Weights of a small GPT-style language model, trained from scratch on English Wikipedia: biases.
Each number is 128 + 32 x the weight over the matrix's rms, rounded and kept within 0 to 255. Layers, rows and columns count from 0. Numbers have three digits each.

# up: layer 6 MLP up, 576x160, rms 0.162, rows 242-279, columns 80-159
# down: layer 6 MLP down (transposed), 576x160, rms 0.159, rows 242-279, columns 80-159
up242:152167120126140079142102147107137156109118119127126088143171126166142075148084079180138113134122143129142118139071157135135149149127153114130140155132153110115097147159091153135139108142080127136128119106117172138093168149167129170144105037
down242:137133150112125141143132138140150114119106103119163105125152130115140125098097146125136104120134116144122145109136143121148124155120084100122084134182142130135147118088121089155132132146131110122085154162135107114107125106114135121144136116
up243:103137104126170107108088096163105182128101133115085142129156091116177076133131117126090135098073102164127131100116163158197142100115134142166160155144144141146115072137117141171070151080084133137161159093153112109134154162165153077134104100
down243:132134142093114132156191156131117123188122099114151096141136106092149152133124102073158173108119081111138112095147108141166100128166125146102151098171119139092163110179169131102136135109126098169109145150134098159141120046144142111131118131
up244:052167193108154133134131140113086154134112148069092135059113094147098162081101187125104119138146140158133154082133114121145162184138118157154194219038109148089117092106153123117081087160137146137054127125147152123105149123107162114126181097
down244:108224129133119137160106099078165051084192056128152125147153123205199077117142171157081157109195144203097138123184138064129170066161116116079110096155124180158122156071156072162122170131147076201149107087119086142088114120180156056187158172
up245:090131160106158128103114161131133170119140174106124089095131149176058146110132119159088160124188106128139132138132104111129138145109143130108078142151158129129070159110103108143125160167132085120142141112159137137125149112117136172136117132
down245:104152149135089129119102104114096171133124102127089115090114128147107136154127124112143163123109158133163158103109106154128057130147137126086201101103096117158129136143102126170129117101158126138091144138128117176181147130133098111184142141
up246:159128147116154140182129095149062150175107156085160186100127099150151119113147055062124194085115062150124139137152186145121195140137153129076090103120094096089160144135163150100166107140098119141076155193191066113156106147093117055168168111
down246:119099120175146153180147139087166126114162169084149132184156080076144139127167089094182151071111078129115016089146110094109155096137190128074082135095132066096121107108117167132107146157122177136101150148205137168155123115174171143097144148
up247:164098160129125129092097171133210099063093174039124123097113102181109171175174197154132131123134089145157120075165018113101112147112110119127130159082100197094122139122095143123165145098124100139087197194156118166100055137160126110139111165
down247:138072110156098154130137146150190061100104077124075173093125141153099074060198204146114157086131108149108171061133140127132078113119117099104165117080132132146196165147198121155154146130166110140095138105126077146118191145154130153113155200
up248:152092154175133071117175123130136135132120109154051141074121148148106155139153110097094138108089176134130128156114150110151165154129132133144187132129097155132150097122083102077169132153115123133188135119099103141147183106124136174148117138
down248:175125157135207134144087110133169141174182173138095109042108112114141111135156120146125110099143123114177074162207057149034130048204109173120158105097084082113104145163143169165104084108134181130142118128159147099127107075146138088102128124
up249:092041107068116223134122120184135176184136119126110114186129120104161129143151131068102138141161074165175021126150083081100106074149149168137131110101069134093105178158144125125135078101201123103140133164117121131182126002141160130124174035
down249:137173110133119150123221144125095096145167130157179131113167139137133094109160184153120137132111088150118091116173155088136201144154199140061116184072147109077146074066118123149131075160169109065104113113224151126148147067142080151154079071
up250:118062191114134117133143114137126114102160088161131089100149167120093145172091132130142141191155109104107112128068116150111153139117146121159126171091127078145135106111102110125100141170144103176129136130176126093140112112145123058120109143
down250:150109151151079175114122143144152101141147127122145113071141129159139130118136129136137100156078172109174129156154123142157083173105192165155107057103125112149137135162111126118193123109140160082154170144087109132159128152136180116133126095
up251:215126113155127061088089161135117109115099136108103141148122164116118150166090088087142102139104112149176132200130196145153121141078147175162140138164135146150171109138143179098105097154146139145106159135174125097117069153101115149115108148
down251:149126142141126081128158097110119164126083124088133124127122135106133121139179153103147146112101152165168147153133103130097123154174094129115097089159127142179118109085118155115139136170120099135119107134134108148114126108121111121142106137
up252:056159080152130207178159142147124156111049148017138103140147101116215107193123134147130179140145080220109098151126151074155095160104080097094116117074156114138149163139101177136114115135124106140180181127130061133175122064158172101133115117
down252:130176143101170146081108172135122031124071090090177149106155082188121113159068173080157128230146184119162191134087136017152123140098194156124145042058124167123189185092148101154119166163143189094050129139025151198243197186085111131103175139
up253:154147124125142110117130129149121082124119135103116130100177110178121156106158116126097139155115123112113101129085109093118127142107188117107149104152126146062093158102143113073095112110063090135160141144103090156086165139094186135144105128
down253:148137185152131151108124142082118189129155116152094124125146113149132185178153110134141103136112171093150116159145098138147111080160158110128123095142121122160172138126132164103128154113159102125092123105088093107061144111121145151116097124
up254:135114129104129118116111116099146147126119116141128172054120141152135112132144125146195181199138146107087115134133181089140172117162183140168127122106088101129166116117117078134099122117124106137146154087117092163172091138134156130132112115
down254:099150146120136158144177123074134146134099123145152160091137131103109104116104151072175120089126125121095155107164091119136145124109108116102139127140097126142131097096143124133131098118121124125143127120114100139145119129109136130105130139
up255:117143067095157085118101132151174151127045131145083110156163160134145112159120120137115115154132112166113218146141042129154165108136098110090105129141119100184159133202141110080117128094095155088105156070102109172145165152089083134112166103
down255:104046135116148106159154028137078147184115051110184169220144155185138122144089101140155149239177065116192114159074121119101166144116145158129171093128158107164172115197125089143112160091120096094114121143089137106102095113075101147148166092
up256:089073157120145153130190150134171085176142123096139163180141138163083155076149126137110114153157132103126157098174088112126122190089154119063088108104073119146154144107168060142089127132114087155119095140138185135139147074100162166145120172
down256:127156116115167060101089144144091130166097141205098116111144153128154133148070151092142181117087136095117104107112155143111101085212109135096211143156114103119117105163164119055173125168103150081133130185131125088121128164170132116126084122
up257:104163162129142106137106145145081082173145135118105156175125128140067107138066126164151166111141122096214134145158112146155116119042103097149154070200045090093058139099141148145144116083113104109135091048093127174147092110121134111093068108
down257:153103152091158156142140138111120090152118132133142120097164149147195119145122127126161106160074116118110090138089154084121118163151128099165098148099079114152162116077097151106136144146091093119135147096117082101117158181178125129156182130
up258:144135174099105076044182070128043082087166067072091178160101105105076135207134128134166153084112159073178117103094178190157188115133195126129086123204151152111152132132137138175055103066109119123116113055127125187084116179074162155123142086
down258:188087161135079157131137138192077106161106077041115146107131141142166146192145132098084069150177096145125163116138176050109183167124117096133150141136096111184090108068094096169112112081157110071146108125088163110200167130072150153102150138
up259:158164138162088118069110141121129192160138113140127135112109164098149093146093141090101158161066160098154211164164161086151157130139186100138156123102160085095140109097214106144133144151120085085075147150141096092185094162152118137161160130
down259:197128098074149152109163125090096134175129113122088082147135131091107154108110178139117114113137133151145137114155121194174141100132138115130166105139098108202097121163167130092117091125139146095099118083125110165127126114089145144114161136
up260:112142130154084186143062118120094073115100102103140106120155133179153087164083145191150161114037157084161132162077089145176113077103124095174208108093173174079110210123122141094142096209158108088081192140109162097126097138186141112174120147
down260:218091141099063119127078156166101141193080085162154082172142126141120130081115082102135135160124126165130106089147103121177105127050070137147184098086068132136121153145125160104101147124153126105160172086163124094103156059151149109108114140
up261:161082224194122080142136147128128172139114138107109153127165130167140141145117103116111162101127167148125134133137105184101100131126071107117077110116153127078163106102065094108113138122067114132158080054117127132150143115117136156122121133
down261:198089069145170198130104117142149131172132170128092131120114117152186106103158136157103100129210128140169123139182119117074075118173108164112195100132100143129103166169121125148207179141087150151118089110128120119101001128133123126131102124
up262:162131128085151127135127105123216145130099117071114126189134122155100100158115152143160099159147102171120135114127098115133077053141150108124159122168096164109132162122100111140152145161124168099108112054118123115081038188123141132218165121
down262:188159082109144113120160105119161113097189178134143163163110125111124180111139131115105172168159152119082150149196140117210144132137139139099216158158034127118123096094141143137187189164157124087130106051156039174083125066133182117183116148
up263:130002112146150128135085128137107176118120188093111165122126126190106109126114121167128128160108069105086232154140140142182126115120049194131143108123076140132132118119135129123146077132170105103107107141213141088150147091137174143135141072
down263:122147181111139110105104101108103115164087113089122167084078082098136120138104157099104103130110070148149041090150123091120128216142172104115116161108132128017122085094090146133121159110110162111122128075155145190096144150145126149116130140
up264:161080156123185147107119121144167101159111186116078113131129087150088154089114151139178147179162119145139129161141106171101113167145117125151142128113084175116123089130097132127153138181152101113130081098065087130135168122132171086203116161
down264:100127133115090095096154140164086091106132067147103090117150147156146122123101126176164147116049088083136121155178155114102157117082138154128138136166172095144136150142166135086137119134149136129085075117090108140128131117160120121127204106
up265:172074086144170209120089057206202126130129130145101058133177097152073151114101148119208075225096091128128162096120192159161119119183135193128126109095124135131115173077097105117149153124136132100095120081108162068098167137123175071146115135
down265:102045145166101119091124069192135134107144127141144088123155119136120086089082154136123177128071147163187140127073094173149073120088153116144128112169188176165172149107147129079153108140183112108200068066149100054132129175244124049090156073
up266:146173174142128173189140147123147130099095111099091069134090144119143119177096115143145161186103112101138136173137124107075145075157076071135145096121047114092148096133127155083098090159079146090102169171072090183073155120097117137089112167
down266:185134124140109163151123155120061166118123127149173160126057052134168171182119134152161143128139064134155067148136106120111142129133145117146143113090151063142058102098179113125088136143151191124114152134116070129092129185113129105094129154
up267:166098044178140063122171127104150171179113193135108209177208143093091139069155140179061052100141120108141037135160103105173121167154122104176092204100125104093080163140079109133078109162120139106090135138155097164063161133176153205146149115
down267:159092188148113135064067165191139088184125133213135113183063152153108123105144132084149076056102134150158128112135138132134104118162092132099084093140169139135158129145107133075062106194086131120219154067109149141125119118147103114150129184
up268:091174145138144122127150140156121128195130097100135068120145104109131112124148142155142145095151088184114141115184165126137204169146129103109113173106106127100131131133163080100134156119135166126094133118152159140109140104137134097099118134
down268:123133138186129111144127146160088151116109143143105129037130144155136092143107139114103115174196156028152091138114076106149113147060142096155148129083159107128185128166133130162158147209129091126122165160165072035154056150100088117110126100
up269:157126128103145128099071205104134131118121149156121148171105140115121125019151114161092161095161096121152140114140110129126129083135074171068136142105156059161131181172120140142140101144077095186169165135168129132140139084153139162092115140
down269:139136135126068085174156078120180112094152142123176136095130119141152152133113149122162133118125142125136136125186089147125092121093176140131113157187156109137130134169118116156131169095116149113145135101126131105132112099169139166132169116
up270:114094109104117140140107123180108147159126138105122093178201104102169106164087157092179209090198168165105128130127075140144118119101157162127148083122170127122178147144169133156100128130095119122096093094138121120179133177073103102146154104
down270:070157119152083115093188192119166179165158142048175109171144097078119097157206116102134116111071087119172148113127082100091172170136172124126088109088109142123162146157069137162154151112179181066150098134119093138115138112138157120092121135
up271:142128106069155110072140117176052139113199126078108185145105124141105150145161100126146113094108070185141084123151174166131141150181137159131186115105101119145094152098134118135102146088142108097077157133207090098109126087108195148141148116
down271:115115120165155193092138140107183109082091142157165070177154104158068132131109110084141133114139100137106069132221063130094191093090181134150132161082084188154152110156169094118136164148115120133104132134109148157121109100146100091115136145
up272:017107105093216180106119135184166104164056114169125092080117194151088134051131114094112135115104096159165158140146190161122133157170128154134127141117115128109172165207131176121115112108161081127137130117197086075141131103133112071107086122
down272:125114211109093170124129124159128175159195152136137060157098088146134115163138159137162087140104192071078123130114160107087155142081095154094106235101137103137111093142118109181145112109138109111059105165175056143119134091087163140114095135
up273:156146157123126111130147158164117114091132114068142104137151105104136136165138142159100092112158156126111138181086142086140161137094141097118111162132128123128169151163123148119112145121122080097151106136108156111059050164157134147115114157
down273:148105080195098161088127132165132089078146125109139102160141124084094095088127131127090152107101129180126142145128169176142094132118146170123108119148133115153130116150116120118128131098200168095095136132146154118109144121101152143123130129
up274:132153101106188164113129095095149194163145083151153136097147130094108116152160162120116152121161086100159101132144181128099121179143107113108116156081184172087118058177109150146125164116114136127131128196115079124105121077087190080106194084
down274:112081172171062068147116089090097142107117080109112148064109127193104093149192178132164172110123138137178166122113107114103053111150124088179150145158139103143105113125163114152173125176081121132089095143164136102139078081143084126135119150
up275:132111079111121200121154127160121092173123159079162089132121097106134060106126157158093065098075086156115116136141101075125101140081173185113121167197094128137084122158064142119117168099175104158147123109132121079125145148088128107137116098
down275:100088144134067080096138133132120112188155092095091145169119134100087135137136208093186177116130129106138158135038099153106120143122082175166142150112053093156153109165146095130121140099168121177142141165133122137112096070145156137147109114
up276:124088160144095140066119068116122135149103070118088106149193152209074140167130139106109111179130148094127134163150149122164093138111110183121130136127118105081037164228101148123071184151146018077140094189060168131146079092181144101180100194
down276:104069129132131115153115181152079092166111147174164162103208141161029151164170009124145120202089110149180098152124220133181116147124135108178038133105201119117074180198123124128139116125113140128090119122130228118139155084151139120154163115
up277:163106171095134106117137175130132138121094100126126118137101119135137123144096109125049119173142106170163085151149136159178178106143137162124117146100114099132169109088114124130137133069121126158178112124127134145129080160103161145106134137
down277:116135138102121153148146109124103105126096114099135096157152146129132110150109115117145110131111152161146157131171123141148098166143108100103144137151134117169116129083121109154160133110137142115137094157126123125152111122110114092124096154
up278:152149127090120134147104137127127071130132109045073185140087101122182144163180146120131127129155160152116170195087097159172185127120171095124095145118100118107133180066122131098088120049152096101125141122177110155083090119140118136078124168
down278:122158196150118157174122178149107135144113095152147146182099110091111078110101130061125122106108105173134129097102094150119059163162148076129159150120123094132107092117143109175202071143161144131169100142090124080094146142138169086159130126
up279:107108078148110170163116171089087124156138157162090137129141117229119125154060136135101117118166093094088181145141137100136193133128120159168135081113153138116051159112162109125102205073062147178098183146141092079145094186151164083124133141
down279:117129170124184160102108112153138140096085099135129124152126123084130090107174110136130038093126137173102080136129106118169140083124149069130141167132103152117157118119110119108131156122175144151137115127138113121102206172097121113086131146